config = dict(
    n_layer=10,
    d_model=256,
    n_head=2,
    n_kv_head=2,
    head_dim=128,
    d_mlp=1024,
    vocab_size=8192,
    activation='tanh_gelu',
    norm='rmsnorm',
    norm_place='peri',
    norm_eps=1e-06,
    positions='learned+rope',
    rope_base=10000.0,
    rope_fraction=1.0,
    qk_norm=False,
    attn_scale=0.0884,
    bias='none',
    tie_embeddings=True,
    parallel_block=False,
    extras=['capped logits'],
    init='normal',
    init_std_qkv=0.0313,
    init_std_o=0.007,
    init_std_up=0.0313,
    init_std_down=0.0035,
    optimizer='soap_variant',
    lr=0.004,
    beta1=0.95,
    beta2=0.99,
    weight_decay=0.14,
    lr_head=0.0139,
    warmup_steps=200,
    schedule='wsd',
    decay_fraction=0.579,
    decay_shape='linear',
    final_lr_fraction=0.0,
    batch_tokens=131072,
    seq_len=512,
    doc_mask=True,
    train_tokens=352600000,
    steps=2691,
    dataset='wikipedia_en',
)
Each number is 128 + 32 x the weight over its row's rms, rounded and kept within 0 to 255. Layers, rows and columns count from 0. Numbers have three digits each. The size before them is the row's rms in percent of the matrix's.

# layer 5 MLP up, 1024x256, rms 0.117, rows 11-23, columns 0-255
106:123056097161109101154137163160142132099148145182171151156141160067119138198114076081081143169154118186141120083118170157172137071061112154218065100167146131144084103123156092047164102149169118145115148135196126156138166131102150148192120176049135122127092148112075112088148115120099110107112103130169124129172162130144120127127049114135138073093085166113107148120122116126161085097147118148060061136119123138116179172122162137114102123139086087120117121115134078156148135112133109186120170149064186134087126129154101135143106132109090143088140147096135075144118127116168145150135113152104114090196125179110156137115147158162142059123150126134152122145108116155177094059082168161183100118129109114167140109159073059122139175174143142156108155170132110166134175165119127
103:170134164137174106154135169158123143079158116159140113145182144182108136114140096138171165122147135138102166119118129127135109167166163113090184151131163126099115108116119123103144082107130147168102089057099161142090100119141100123117096137074093086245134074124118145127074171093098088067097101143088154123120165108124109136107067125149079082164144121174135115127106172134129131160135142149125182153167119160172144178149142105107166108168159166104078097151123126106094149098035151138116097084105139086157094116124110086128200121112117134107124136180077143121136193151179125125154141111182154075065141186099106196183057101189156179098136120129157135121102131131125105120098094158082145135118175141196099097146138127135151129127153108195128151111152074049113131115188184
089:142093163123148077165195159173125158126129148124123102131076124111144156162092134114066089076232144107141078154149099160140133118063191145118113082173156115111119107148123124138127074119121116144126133087138078145160100131094110129133180117144086103143082157189094141107151135124110154126114123118127178177129148159166185155106151110157092097121127112164095105086130092170112173196161152152095112176119102140130149189111165095160127117174130154139130174117073177157104136156148154088172144093221082129152180107098120158095151158134145190093091116097193145081184141135149147106153176151114084144121071093082090115085168111106132144115095082082056108132116182107134124164106142190134172109063137134059154175150143128097083104130169136077129124081168121099148134149121140
092:204142092122110075173076098154085156146141172101171141159079180103099112136115223130111131129132013141147126105121110145090126102102131077156098082125132189133043166126147177087136102105135187125126174142166177139077145102106090137145123164161138108126129183094156154150123056137107141141079099121144113134149107124121112116114127150129154171101036162154105113145122081164077154138118145125086107099154153098124108113099103176111099127113093099213120159155074150139132139129134080130144132159116155146133129152125110177124156082027123123078117104146090117124084152077175128134102092152190146153110201117116096166143108142130118175144144144187101127135107155104097140175054180105138149140121147113150168089124081134152152165129104106123061073161130146097127114132170131
105:096119126114180136125094090093081158094144135138126115143130126137095108094094113141144134093133129174146096089119097164138191154096156194130177104097143181171095117135164098133129112169164126186100157143144128104110117085124144172077095125085144130117124098121120178111202186145128120162150162086138153133136133177067158115123112142183144086127139164142151126102137143112134115149108061045130124115149130188115159150121166128123155081131069122101071059128125091129099103165135119091153118194149169106115122137104176151139120125114147095171083129215170177199137062115124102117130185152179171090160132135148159159059178081142117124146114148055107041104121083111135106085151093099119089081139117104160122109098149149134064142153077145122121194105194140064114107104153178
102:141152136117152089155151121145163163105122127170138107100110132152104062134145135159132146183093158159199111118133124129094066124158143105133164132179146132137150129143105126102102147134151106171104145141130092075060122103106115101154096067165143216159110141109106126054151098104087083088045090144107111117142097164118144067079107083162140125178130145117137185197183127108114192101151150130123083118110091137148155071122178134142103104120162111100113113095151119185097107113125096117099126112067140149133178114158201104201165120128130097118120136207104159153109155174211123092165068173081140144073149107101118132108137151127152151162130104141156098141134132119102146132156134114124218121167120134174153174126109124184113201142128135120116114163084159208109067158180133
100:126160135134105159120176047157188140117129124144123163124154164116162144136135149157156165087190130136107150102109117049119157139155137112109112151158137111107157147161106105083171160134108146098110158114099132058156070120181135131094104094125083129153106088085127157116063086101087142173173095175109116123150175070086134113108128095157093165189164130153153085171108123163123139092166132058103162107141134095119147140139229085104057134113163149132144158089120130139161124129086134140116135137138112153092159091131177103172093192100087175127163140103114156140135117166134128112151130176175065068146090123077077070155130144137079123114175194127123147113142193175094145042082097114103169104185062114112123117155073117092119134083146115092165095143131104132159153153159162
098:146114155096116139147094138116110136122108100100159105127142113157114148047195174154108137108111139100112140106206139087117126106121138117097130108208084105153163096108128115145122141124087093144109130135134181104077108108099151119130128154147196125122024093159122097149117145149095138171114078122166171138131156166153097180084126132104117192203083099114137121116142133165115112107115122135123166139135139161160126124178099098181147118095137239111162103120153090122094135102148099141166085149107154108139135151162120127214069097116131083115186138123128163143136198054146061146128118085183113124151154124085142141131114143194098158116198168197105157177135085115164114174202112128093127113117156147108082165081086159106096114102110143124142147177126061103135163201127134
094:080109151136090120142162152114138155117185159131100128075142157116109089172138126137131144105102095129180200194164230198101137134106125133109111153162145090188091115131149115120099172173129142155083149100115090110079141131184089124196093108103122149154074123155084120082159144140137118150139135143127112086050164147094135133110123124115107152103096141129135122070107143135120180191150183138146081137148109121094104077079151124159112073140191125101112162121154134144097157100112086085098087171156130199134118094134122122104099112202110141092179143121118143121179088175158129093128123133160140122137151090136104099104124120175106135105097157214070084131146102136126125098187117135128147140135095132030182132105115134106163156135069113177161159110164064190086088158140186
107:116120162132135141134123141093135143113137125146107110097097150135162130110106124111091111124113119086134110135142117171069128173056133135070159054167143129120146124128129168126171101187107121157123162118068105129110147089117146151164107162087130085135144104143135109126134141127212155124148107101116138144148091177191130156075136068128085060162112152135155130128135144108176081083141164097076127104105187107085148121071112168156043134141143103129118154052072149152095129144204117226094123122095182160151102131097115131105096109150170148144169129079183121152182151090102094087152122084139134125116164183134059085074139133150078155159116161168094137110172132080149120161095092179167085121121181114106157173067139193161119151042145133158154120099133169166126145156115173
101:122157164124171113117085116145144188164101151149085175091147127145120130087122101098148158141122072154117132113103109109145124161137167122100074110071143130116136158160101055100138201057157157081146135054117158102119158125161193143051129192168138086129170130146181120153170120149110136109058122126072170169091134125141137136101174193152121065141124122053132135155091148178109035111098128126115125107121159105103113160149160127146152160124092134134136136103181092117101110164108124123123067098094131148145155151122140155215158134125143139111086158153102127119171165110170173139160164090092189141111091098101186163116096118171133134137186041083192151157122190123123138131070143133130118114105135129136097124162109098128094151145136207144136146141101150139169133079180178
101:140075168127104118107202155162122180167117116091129144047178147102109144165102137153086131123111110149146073101156094180127071150126135091091165111171159113110120145120103091118137123091073112150217149135162168181072152143040156127112166143125184107091075153116074145103117180122180090123106089121110195160137117184106116036102117112084089110152112130130128147123154178105131095156127066161087194101091144112080114105078106124144185128086083161146129165096119081086138072097101197113054108102031124109098191111125145121096116130127115179150138106103193167140105140117073124154156087100124125112088118151135123161150171143142132143157131170138124137147147185117117129180109153150148161118115094139128124153146173142143133091148151125148173129122148113096144163144146123
091:098137143170112181142123105113148125107174113160096144098157109144084177154139178212156201183097170115118174140116135131123160124068088128106182151196186142119129187094106081133118140130128142127136124158109082161167141060181158170103111098198100153138102172079150134136080115136097148172157130100155195093170155121131050098135159167153171137068132117135143089166113147128148103190162119164136136154124145169125116084130149115116102202128130130162158121112201164112105141122119107064079095106126132147180104161102135138106062174135125108107141073132192154134133162124115083180170160142162095139105127150138046126097117122050150112043102154133164118165173118101125156124161055121127162102121140139111087156119127124127116170122140074124103143105128150095159079141101147
# layer 5 MLP down (transposed), 1024x256, rms 0.104, rows 11-23, columns 0-255
096:117123122117118128127086134113118137099115163111131080095109129198124131083148158133166142106132093134142135163079088113106114143130113152104227116104144107162174120149069127214134135097127075177089160093067132179099162179146109068027113096140094138117166160091153137149033124157158133122193121103124115093123109124123117096168182102092140155174123084130163129162172146119074164108087151139148200198152088158125116159091094122144144194125166119166194164105148163084084137109147128098146124129146087141126132146122137165116095171157152046171101130139104154093133128121139109132110149114129103160078130081142116144178122109105116105111100129134145136142161146142126134203171151080081216150119133139083138138138178140132111065164088120148146049079068122142111108108136119
096:099076129118112169135081061069100122138106117125150132154118112165110096123137143112128159147059169122142160123145120145116124069103103176143052125154116096171119098163123154080104142150130024123161116155145140101098154078111164131111111194163130167104068115122120112112106074112127144139116168107121156103177112102112127098125152184117146160190113144095126129173147182101170131113104127067140131149146160156109154106107155145079144112131130119075096144144088138133042116163160118129142160117211146106082097154191132130092111112103160101127101120133176109113094117083212071089137155138095093155146127075123120103075151075146090157191123195127111136129100144110146177082156118065133080138173189054100113134187098103090126159116131163091066147177164155113103098126070109
085:153153124165136139081121070123086101130123136114169140093093146132125060112133092137106174093091095166110132095091148039131094167151116095138148174127155073182184105124134150162127161140136083124127129191093131183121179135097122135152060087118135181119176109056142125195170136131170103070123113116099136152131152114177123153116104140078157122095123084074110133180088138099176094147112143069136128102157135123166175104110124137177097171129144134128119097072189082173151154116128135135110134169121169155105127162080113137172169079150161095124090109146123092166069150105166133167188155094121191090172126184192107118168109117095148151162132123193213093062094110105130111114164097102141145174156136125128135138109091155141157114129114156194113152154142193144081169114099142
092:063101148138109167044133165151182107103103099137124090096212097151143121114167103119146117142132184147104095122149127099156089105186119091127147121160099079092167136108123081179109165116141094118126065138112033153175167135166117131153102092147131164111155107161129116136114190120108097138197152161142122145139127147150142138133155075152079111149137129149120133116169166097163104166092114123154133167088085177151147136120177112138126160122165149084108134108166091148093171119086218101116143139176115137113123109176115084118089125187127147154193181116139160137122076196119126151076161130104087083147079100139131105111134126058123103129034141082140146164112093150193116112163118069115100164101127109098122088084175107084087094142119161125150134125124025175133128132155106
107:111123147163098092142127183118129092145094161122116108088166125139135117143127130113120175198172121173123141138129137161161112135067115196125144121152126088154160207079135097174078145163072125137092150113082122151157126129107125094139043160130089170074164115192126159115155116158137114129078111114145125069157112116174094121136078158100136193126147085118104170110205115086137100152119156192168126133164085105143102125118073073150126156121144145157132137114153135174176094113129126168093109110115114146124159125093111192135108119102149136074102183107074103105106142186069165151073092102078113142127160096137085132146104116067153167093174167071122197146138141085084083127141212150130117134103054099100162207195126119145162096123167119117148143131118087162117157154147102
098:145166141139105177114131104158117138109134139129094122169180118121144159128100109144135115103129070069095104119138058128176161106125053145114099145060091181122080113134148106144168137131146124089146105099110118147113135096143139152108159179073161035104093108117141181187129156166183167090147155075126134098102210121122129164111134119081126088071110087134128112077127147166102065168136166122134206188102142138138147110133136126130130203117115163132149122164126101120154167132150200194136177134151141085154090106096095159062093166117124116140148097072170081165171105054142103123094154108187147080141109103175100095124193138148146121162114107073104119126165120172164118131149099183178089146120169139134145084073146132111133095108084126082142082135178102085144140086118116
104:102126117156133110139108074106089086074206174095249172128139108136117093111161155148143148091091183098122150112172135114141139203131152153122143167054071188189094118141123194091116135107159110148160072184140095168159136137132091111135137146136121123106117102166071139126164110137103130114117124134154146145163099146206108099131145153156105109102105139108069119152160115149181160119119157157146139140087157081135096118172139154119113167120124160165112126220143106145098145128081133193110204141201090167147132162167103138116122157144120133109087099113141136109090076118139113140130153151109122115196167116199113107132135112160075132129110130146103122145123109140133104183106118113154076117101139140152059144103130110132125141173099201195053109086105209117138133084086132
093:141157126172148134110118109150121116177169140141072147075129111142115127161053078129114169169187167107117118112135199114137093055170136119192142139087178157100026122147145101118163161086137132123104141163090092090147111188124112160166113158138134102110124081089157120158150072077173122147191169101131129052085124102164127104123167126103144083136168118146116126169101128167124102168099165068143101144153100114101130160110167150135142132167125063136132156161124102108137118163083161099074118131108077136166071125098101071064143165122084166150125131083084087103116076139134172086199141157119126097119073155129095117143134145107173141063114096085172118106138107133184123104081108132189091145135091135119193107160172113140163078115123115151113116104094171099178106097078139
093:123080143050129085115108125147122162147087093180096120199113068143142172128135100092102115156143149115103119170076090148174154106124159097063135105097143136043130111150142097162115145128121128088161138091162135178160133127118155133064086154093105100155155104171132116139166094145133129096131123117113093145135149142097190136105084138111089124194212095131151174105096131090152100071126107141084113145131140121117159139107110155085140111098104096128106115127112101137146087154137082171163120131146192105152169171111144116094212189132131096196058123052141129143065110131160117136154163115129110125136120193119106160092139156130144149144106077080172147133152136110092161091113149111152162164144115150109110162196090085120037134141195142116044104130054146078119137112132072
094:147111093135107131118119071147166094135123107167149145121093162109066153155155152106199108143133130133153137134118133108163145121175131106129135159101130156116100132155104068140136130098141132133126098159160144124134089136155129134104153066146128197129088150164149156092136178186072139113112151099087099070116178108065111087118151128102199199084114110154091093099151125137106160145110094133095133175155078133151154105112176120066140102107199166073123106151180065137149126139052090062156111156184090132126155062162228105158126118153125123138095107123099122113133173175207141165154134174127108133147140118167162171153153167108094094133167095098139130140097116168101153121191121068074155118087087149092118135117107043126118102153069133136186097164155079140159138094168093
102:106121116183126114155106153112140082161164112180174115106078112155112143194150132124132103109132167109132136164152117122151115090187081135109171126135157078082189145130151147135125173126123112132119096108105098182164120089119094170145101113110142162117138115118111089094109142133154142180219124104117088162121149110192203048084167112138169233145136132184128129111120142119139147105181130149148088105154096158096113122157143082169109129094129063156130110167139146120195144139133135166102151131148084115101068112109114138075144104115125152085169121060156173170169071123072115102198111120158067177095097108140117133114109097103180120147093210148150146111154053129166152157136091176105096184144138160137154097126094141119057105157116097118090142157110060097100131123098171
087:216099120106155159160088120112110115077139171125142124211111118135141097139132074107136181113078155145130076145115149077114194121154052141127064133100115103118088135147119165111111151167160076140117189057068129087205142105158123057126099104105104151094109138153169124161085151132137131110137176120087144132152160118153134164127190143134129073101104129189138127121109138180134114150117167086182143139096140112067160144162166125141114095188159085146100064082096128153157143125156121106161138183137079080164079126130095103102056131156143132127124163143093070114179111082152096124094143132188104142144153103113124117132082158146130130105140083135181167168027098126120107142172149144121085116157134127135154113147055152141128190113130154129174178143115119104116107152158183
095:184169123112082126156125124125122097157124127113108124129075115101205124113127080115099061093100165180093110131150129121083065051186153134137133081144126163125155111085129130091130147123092117092144121067113097173108073183129125151153114124102122076052208119121113110105116142094209153129070093157125120111068133170117190143119159184122084094177083131074143127108134108107141171152130154096110133126127137137064160133127144107149076097141086099141110099144154115128118112139082160214159113095110147131135106119056154127164131103087133166142130118110122130118114177099111184057122118077153174152153076101096203045100129138099077154172089117126084123137104119146144079125040112123137188136154103083116126131095117145113120154134117141135129124139133107166058123149082078